From a checkpoint of a small transformer trained on Wikipedia.
Training: a variant of Muon for these matrices, 467M tokens, 7126 steps.
Each number is 200 + 30 x the weight over its row's rms, rounded and kept within 0 to 999. Layers, rows and columns count from 0. The size before them is the row's rms in percent of the matrix's.

# q: layer 3 attention query, 768x768, rms 0.125, rows 47-57,111-121, columns 96-191
# k: layer 3 attention key, 384x768, rms 0.12, rows 47-57, columns 96-191
q47,100,199,215,226,194,196,228,194,227,203,143,157,243,181,221,197,144,160,173,214,217,230,217,181,198,227,205,252,173,175,177,260,213,219,205,266,203,172,232,206,233,159,174,220,219,198,234,201,181,186,217,198,199,175,241,248,216,206,194,239,201,187,198,187,215,195,212,217,186,144,170,215,223,245,213,149,160,216,158,195,218,197,200,206,241,188,171,175,235,277,181,215,191,183,185,204,150
q111,099,204,227,174,166,239,217,148,223,193,147,233,170,177,248,184,131,160,223,200,202,225,225,240,134,232,224,178,197,170,193,198,239,237,170,217,203,187,182,188,222,226,217,197,186,217,235,187,262,214,216,170,178,174,146,185,207,209,175,223,131,184,206,224,229,272,199,202,223,208,204,207,166,169,160,249,171,219,167,183,140,180,157,207,214,204,217,107,201,198,262,195,165,204,288,212,189
k47,095,235,196,179,204,191,216,157,181,246,212,194,198,209,205,213,270,210,176,179,212,202,205,158,213,208,216,187,171,217,235,241,223,194,160,208,199,213,163,146,147,222,198,298,189,181,213,251,135,248,246,211,163,187,200,167,249,225,231,179,270,209,205,208,193,193,247,219,193,208,239,212,162,198,183,206,216,218,234,154,243,196,215,159,228,198,183,222,208,129,187,208,182,236,218,205,167
q48,096,233,195,200,177,244,167,178,195,174,177,193,127,228,169,192,165,184,198,176,163,239,171,177,184,148,209,232,182,197,205,247,174,224,148,208,212,215,204,224,171,224,207,216,236,213,192,214,210,172,240,255,167,210,183,142,246,173,185,182,241,208,171,210,248,186,229,197,172,218,157,193,236,170,179,202,193,277,144,217,169,208,225,196,165,197,227,174,218,202,193,224,172,236,160,214,220
q112,104,223,213,222,204,246,208,232,227,177,198,181,187,216,204,200,263,149,290,184,167,204,207,207,247,201,256,224,214,178,239,200,201,178,166,262,230,242,210,234,181,189,199,196,242,227,227,232,217,172,219,175,271,159,230,237,229,205,196,214,205,187,213,187,171,218,226,208,138,203,141,222,246,232,223,189,178,250,179,199,167,210,180,216,206,239,168,213,213,216,189,227,191,179,153,177,237
k48,099,228,191,212,223,190,203,229,199,224,227,205,205,180,205,205,224,237,197,129,181,146,197,254,199,184,204,222,232,209,198,256,228,200,181,156,163,178,251,199,182,194,239,196,193,208,212,158,215,236,135,202,268,242,195,221,180,239,218,194,160,193,185,184,233,179,147,204,229,181,264,223,186,229,175,213,282,169,224,191,193,203,157,205,171,217,173,215,269,203,214,180,200,193,202,212,166
q49,099,199,221,159,232,201,215,178,251,224,193,183,166,214,199,251,209,211,170,214,139,211,246,183,203,238,213,221,181,197,217,191,238,225,152,192,196,246,249,193,188,191,155,171,277,199,211,248,148,186,208,195,199,203,204,188,186,201,221,177,200,187,215,116,181,245,229,188,211,257,189,244,196,207,228,235,220,227,249,185,204,292,249,210,158,242,176,207,229,210,185,237,192,184,208,175,172
q113,107,182,229,216,246,173,216,223,212,173,171,200,257,203,165,151,194,241,201,221,93,190,202,198,174,234,194,228,210,181,123,218,208,201,167,209,188,190,178,236,215,227,202,165,202,137,220,196,149,196,161,173,181,232,134,194,217,176,195,256,176,244,256,227,222,234,198,193,226,160,197,250,204,167,166,188,210,211,181,186,178,193,173,209,224,184,217,168,149,181,204,165,179,176,165,200,191
k49,099,142,183,219,198,202,181,184,121,217,192,233,173,223,229,159,218,195,180,163,256,179,213,210,185,233,171,242,217,174,195,216,199,206,174,203,193,215,148,189,162,169,204,237,176,172,171,155,223,192,216,168,215,211,199,180,208,194,250,251,211,241,186,175,241,199,181,185,199,177,219,168,182,259,186,228,139,196,173,161,178,207,120,143,170,234,224,160,202,184,168,173,229,204,216,173,215
q50,100,140,183,203,157,149,269,224,199,231,187,187,207,200,198,167,192,207,248,151,182,250,232,199,255,216,257,238,178,214,205,197,186,219,217,193,168,177,185,204,192,176,207,182,189,233,228,177,180,229,195,231,179,201,157,186,258,239,197,176,239,189,163,180,186,175,207,260,176,251,182,193,197,146,192,203,199,188,240,217,135,169,212,208,187,216,195,246,183,149,191,173,224,189,207,216,213
q114,103,205,191,185,185,214,211,185,233,122,188,217,219,190,194,202,189,115,173,184,185,176,189,210,153,220,221,206,207,194,218,226,234,221,258,161,222,173,176,181,217,173,245,215,215,179,266,189,185,177,146,203,237,193,214,254,215,155,210,194,217,230,203,101,148,178,228,262,190,194,178,157,227,197,161,168,168,180,192,174,184,196,233,218,243,187,172,231,215,175,153,210,265,228,247,183,186
k50,096,228,201,256,229,160,187,177,243,233,177,192,234,251,130,221,183,150,155,192,205,204,183,223,221,199,171,162,175,230,196,205,161,158,125,180,179,187,177,142,230,185,260,221,252,219,203,227,236,158,189,156,170,186,246,220,181,173,215,213,201,194,209,188,195,221,238,246,181,224,206,234,226,203,192,242,191,210,213,148,170,212,179,241,244,200,163,180,231,255,244,169,187,205,193,218,196
q51,104,182,185,174,205,178,163,175,183,130,195,209,261,170,183,231,190,214,232,175,197,175,196,195,220,216,264,171,187,231,211,178,178,239,219,180,143,198,188,230,261,269,186,138,162,153,218,267,201,185,214,185,237,189,236,179,205,194,193,191,227,151,199,191,252,206,171,177,229,205,239,236,184,184,179,195,234,181,186,273,215,261,237,168,168,260,185,243,180,171,160,214,207,203,198,194,175
q115,106,194,174,201,175,202,179,175,182,233,200,229,190,227,227,210,177,192,179,191,206,264,185,185,156,202,209,223,225,201,236,184,181,206,246,196,211,182,175,228,199,217,213,211,236,251,228,209,186,235,179,218,202,199,198,239,226,239,219,193,178,209,176,171,189,181,186,211,243,246,178,175,238,226,178,147,230,179,177,232,198,215,177,147,163,209,177,170,256,172,246,193,185,249,152,170,233
k51,099,195,215,227,220,210,207,258,201,192,176,147,202,224,212,218,239,255,212,206,202,221,173,152,237,207,237,203,226,169,214,217,194,162,229,195,118,245,183,189,238,150,197,204,210,196,242,201,204,216,176,179,210,193,166,173,195,215,226,198,222,166,186,212,180,166,192,212,204,224,178,161,211,174,220,157,227,181,167,212,204,143,235,173,182,180,163,236,223,206,145,211,250,157,208,228,138
q52,099,179,189,208,192,156,178,194,213,179,184,216,180,214,170,227,208,198,132,194,234,196,199,174,192,214,176,221,225,208,236,214,179,254,204,222,209,168,187,218,176,187,192,206,186,194,218,233,196,203,165,195,203,142,125,173,242,225,224,228,204,210,212,215,176,225,198,155,225,186,200,133,249,202,234,209,178,163,222,132,236,185,156,184,215,215,172,218,171,162,187,246,218,171,192,257,211
q116,104,231,166,234,181,214,122,262,195,160,214,237,251,204,195,238,247,209,218,227,217,182,223,213,160,237,148,229,201,181,169,204,208,261,202,160,153,237,180,141,196,201,210,175,219,169,231,181,132,168,203,165,203,211,209,184,230,222,170,210,191,190,218,205,211,201,173,121,209,193,254,203,244,220,210,200,196,224,208,242,247,222,191,189,205,219,184,242,209,244,226,197,204,234,165,215,218
k52,100,268,216,170,207,217,250,145,191,197,182,219,197,238,210,205,184,192,193,172,235,178,216,183,184,196,145,158,180,190,198,228,251,171,195,243,233,233,182,195,181,207,179,166,254,182,222,144,263,275,207,169,218,192,198,198,182,192,215,201,206,212,200,199,179,161,188,214,164,220,244,247,184,227,173,140,218,164,216,219,188,232,200,173,195,190,210,142,216,194,179,213,146,160,178,195,198
q53,100,210,235,242,176,187,224,203,210,189,163,203,176,156,243,139,224,206,207,183,203,232,223,199,187,208,202,196,196,222,209,252,155,220,173,229,188,240,218,209,215,227,242,164,253,195,170,175,245,210,242,146,232,180,162,199,225,134,236,195,164,208,241,184,184,226,212,201,225,187,204,154,156,239,202,230,229,254,195,239,238,164,200,231,216,161,238,212,196,272,234,168,211,254,193,134,216
q117,107,187,164,226,206,219,204,186,239,161,239,204,164,195,188,205,196,195,219,232,181,170,166,172,221,128,270,172,194,222,141,196,176,198,194,228,204,196,167,196,180,210,190,179,200,163,198,141,168,178,221,172,221,173,160,205,181,191,193,165,149,242,198,208,188,161,176,197,232,202,196,176,213,176,211,196,205,201,196,213,111,256,195,176,211,208,227,235,150,173,191,214,199,199,166,218,198
k53,102,217,197,176,207,195,181,266,189,240,217,209,181,226,216,215,199,210,218,207,265,207,258,194,201,241,236,210,168,218,224,257,228,196,172,174,208,179,173,240,260,122,215,209,170,130,161,260,188,217,248,146,211,220,180,213,236,202,210,241,205,244,210,209,206,271,207,183,222,245,215,247,209,199,194,233,168,209,232,158,183,200,190,207,204,218,244,208,232,219,181,168,206,187,222,202,231
q54,100,202,260,192,211,243,207,215,243,194,233,216,208,148,237,192,183,193,165,229,184,195,182,224,168,160,207,182,191,202,203,233,174,139,167,187,175,162,211,216,140,107,158,243,172,216,199,134,197,271,215,213,212,186,207,177,169,185,198,173,182,221,261,208,199,203,231,184,187,192,240,193,162,256,216,161,259,220,199,231,170,167,177,192,230,182,185,183,203,189,226,196,195,160,207,277,192
q118,103,207,222,179,184,227,133,171,242,158,204,137,221,242,188,175,175,205,191,186,153,211,188,234,217,188,207,242,199,164,203,231,186,231,178,210,148,122,178,201,229,173,188,179,249,172,208,211,240,298,251,179,204,227,155,181,205,204,192,213,192,179,219,204,215,198,221,152,197,219,211,151,222,219,227,212,195,172,176,187,168,125,163,209,198,151,227,249,162,168,227,171,173,189,205,218,199
k54,099,213,191,203,154,260,222,165,187,179,286,245,212,236,165,189,209,223,181,202,222,126,205,180,181,232,193,197,172,216,187,201,198,174,143,167,215,231,152,175,186,225,158,225,139,169,159,235,247,190,215,187,142,159,175,219,220,214,161,218,188,175,211,210,184,219,251,218,190,208,205,151,192,171,159,219,248,209,190,179,209,264,176,164,207,220,197,209,151,204,172,218,169,240,240,204,190
q55,100,171,184,159,230,183,145,177,224,182,188,164,253,189,204,243,289,204,158,211,212,254,224,218,131,201,158,226,225,167,192,196,182,197,216,230,183,238,189,240,220,207,219,156,199,177,210,198,185,201,144,208,236,190,226,227,253,229,212,171,225,161,187,198,184,162,165,239,241,204,239,245,187,228,201,193,168,180,184,175,154,189,156,201,205,149,226,243,185,246,212,209,204,250,215,189,218
q119,104,163,287,175,137,190,221,226,180,217,181,254,171,204,221,224,172,189,209,199,164,189,189,208,246,192,220,205,181,190,186,176,191,213,231,171,182,170,163,235,231,208,235,163,173,138,231,166,190,224,190,171,203,177,167,198,207,181,220,190,176,161,216,120,169,265,203,230,198,208,230,229,230,203,213,161,160,241,190,119,266,236,192,172,161,225,163,193,205,231,208,188,167,196,232,258,165
k55,105,198,176,234,188,240,215,233,197,199,255,211,181,249,175,250,181,201,199,214,209,143,215,183,220,164,181,217,216,205,181,220,157,195,197,194,210,159,205,159,258,198,233,195,180,232,179,151,196,213,185,187,171,211,135,232,189,216,162,214,185,220,148,189,182,234,240,206,219,161,192,234,156,153,146,217,220,189,216,203,230,190,171,216,231,240,280,231,205,180,177,131,183,156,171,148,219
q56,103,204,179,232,206,224,229,193,237,204,156,229,172,189,220,192,198,188,170,202,204,237,192,186,203,246,194,150,178,213,162,214,217,219,173,210,169,179,205,202,233,254,197,178,245,190,213,259,173,180,185,192,250,231,241,204,174,270,230,152,186,226,230,191,228,174,164,197,157,203,162,256,205,212,207,191,140,254,160,162,181,231,250,195,164,162,211,217,149,240,232,195,186,207,229,239,181
q120,108,246,208,211,198,199,178,264,235,257,201,201,233,204,214,157,223,155,198,180,202,229,176,242,199,168,167,220,192,224,169,239,160,199,222,180,171,141,166,169,174,152,158,183,180,161,190,212,189,140,116,219,178,180,189,197,168,225,191,203,183,241,176,249,198,186,220,156,188,192,175,129,194,207,210,189,175,261,153,192,199,214,183,209,163,201,205,219,239,205,180,180,194,195,293,193,165
k56,098,209,219,197,212,184,237,149,203,217,191,229,161,212,219,166,212,201,209,132,162,250,165,203,187,203,190,236,176,174,219,245,238,109,191,233,199,214,195,244,183,192,186,222,192,185,190,198,227,165,212,228,198,169,172,185,210,206,195,224,235,183,187,200,191,220,244,217,232,180,206,237,160,164,224,238,194,180,244,158,208,207,175,233,209,213,202,162,150,256,177,198,218,242,232,198,199
q57,094,237,171,236,210,232,198,171,200,258,179,170,197,239,230,191,206,233,210,204,219,208,171,202,209,158,124,193,157,199,215,210,165,210,236,203,149,165,161,181,169,243,181,223,156,226,250,221,190,202,198,197,190,178,178,160,210,153,201,247,179,226,222,194,183,143,227,195,210,216,183,195,170,209,242,209,230,153,234,225,215,195,229,145,195,182,135,213,219,190,175,199,218,226,221,175,238
q121,105,235,199,173,157,249,196,237,197,224,231,188,178,176,160,224,214,207,144,178,171,186,180,188,203,217,171,201,273,201,189,177,182,153,259,237,221,161,215,177,176,237,258,201,206,232,192,200,167,305,196,196,224,182,220,167,224,233,197,163,220,176,191,178,222,215,200,189,206,165,196,190,218,176,204,230,218,200,232,225,137,166,234,210,210,198,183,218,218,198,166,261,200,221,233,201,208
k57,095,216,198,219,199,193,190,190,212,156,194,154,217,191,227,201,212,231,223,241,258,193,241,231,146,177,252,233,210,259,204,155,212,245,208,196,225,175,164,215,163,165,252,174,212,230,155,188,204,171,202,159,185,235,140,249,186,184,180,234,208,181,174,159,194,194,229,242,209,199,165,194,232,202,227,195,198,270,220,182,237,159,110,222,234,153,195,233,180,210,248,178,183,162,121,203,192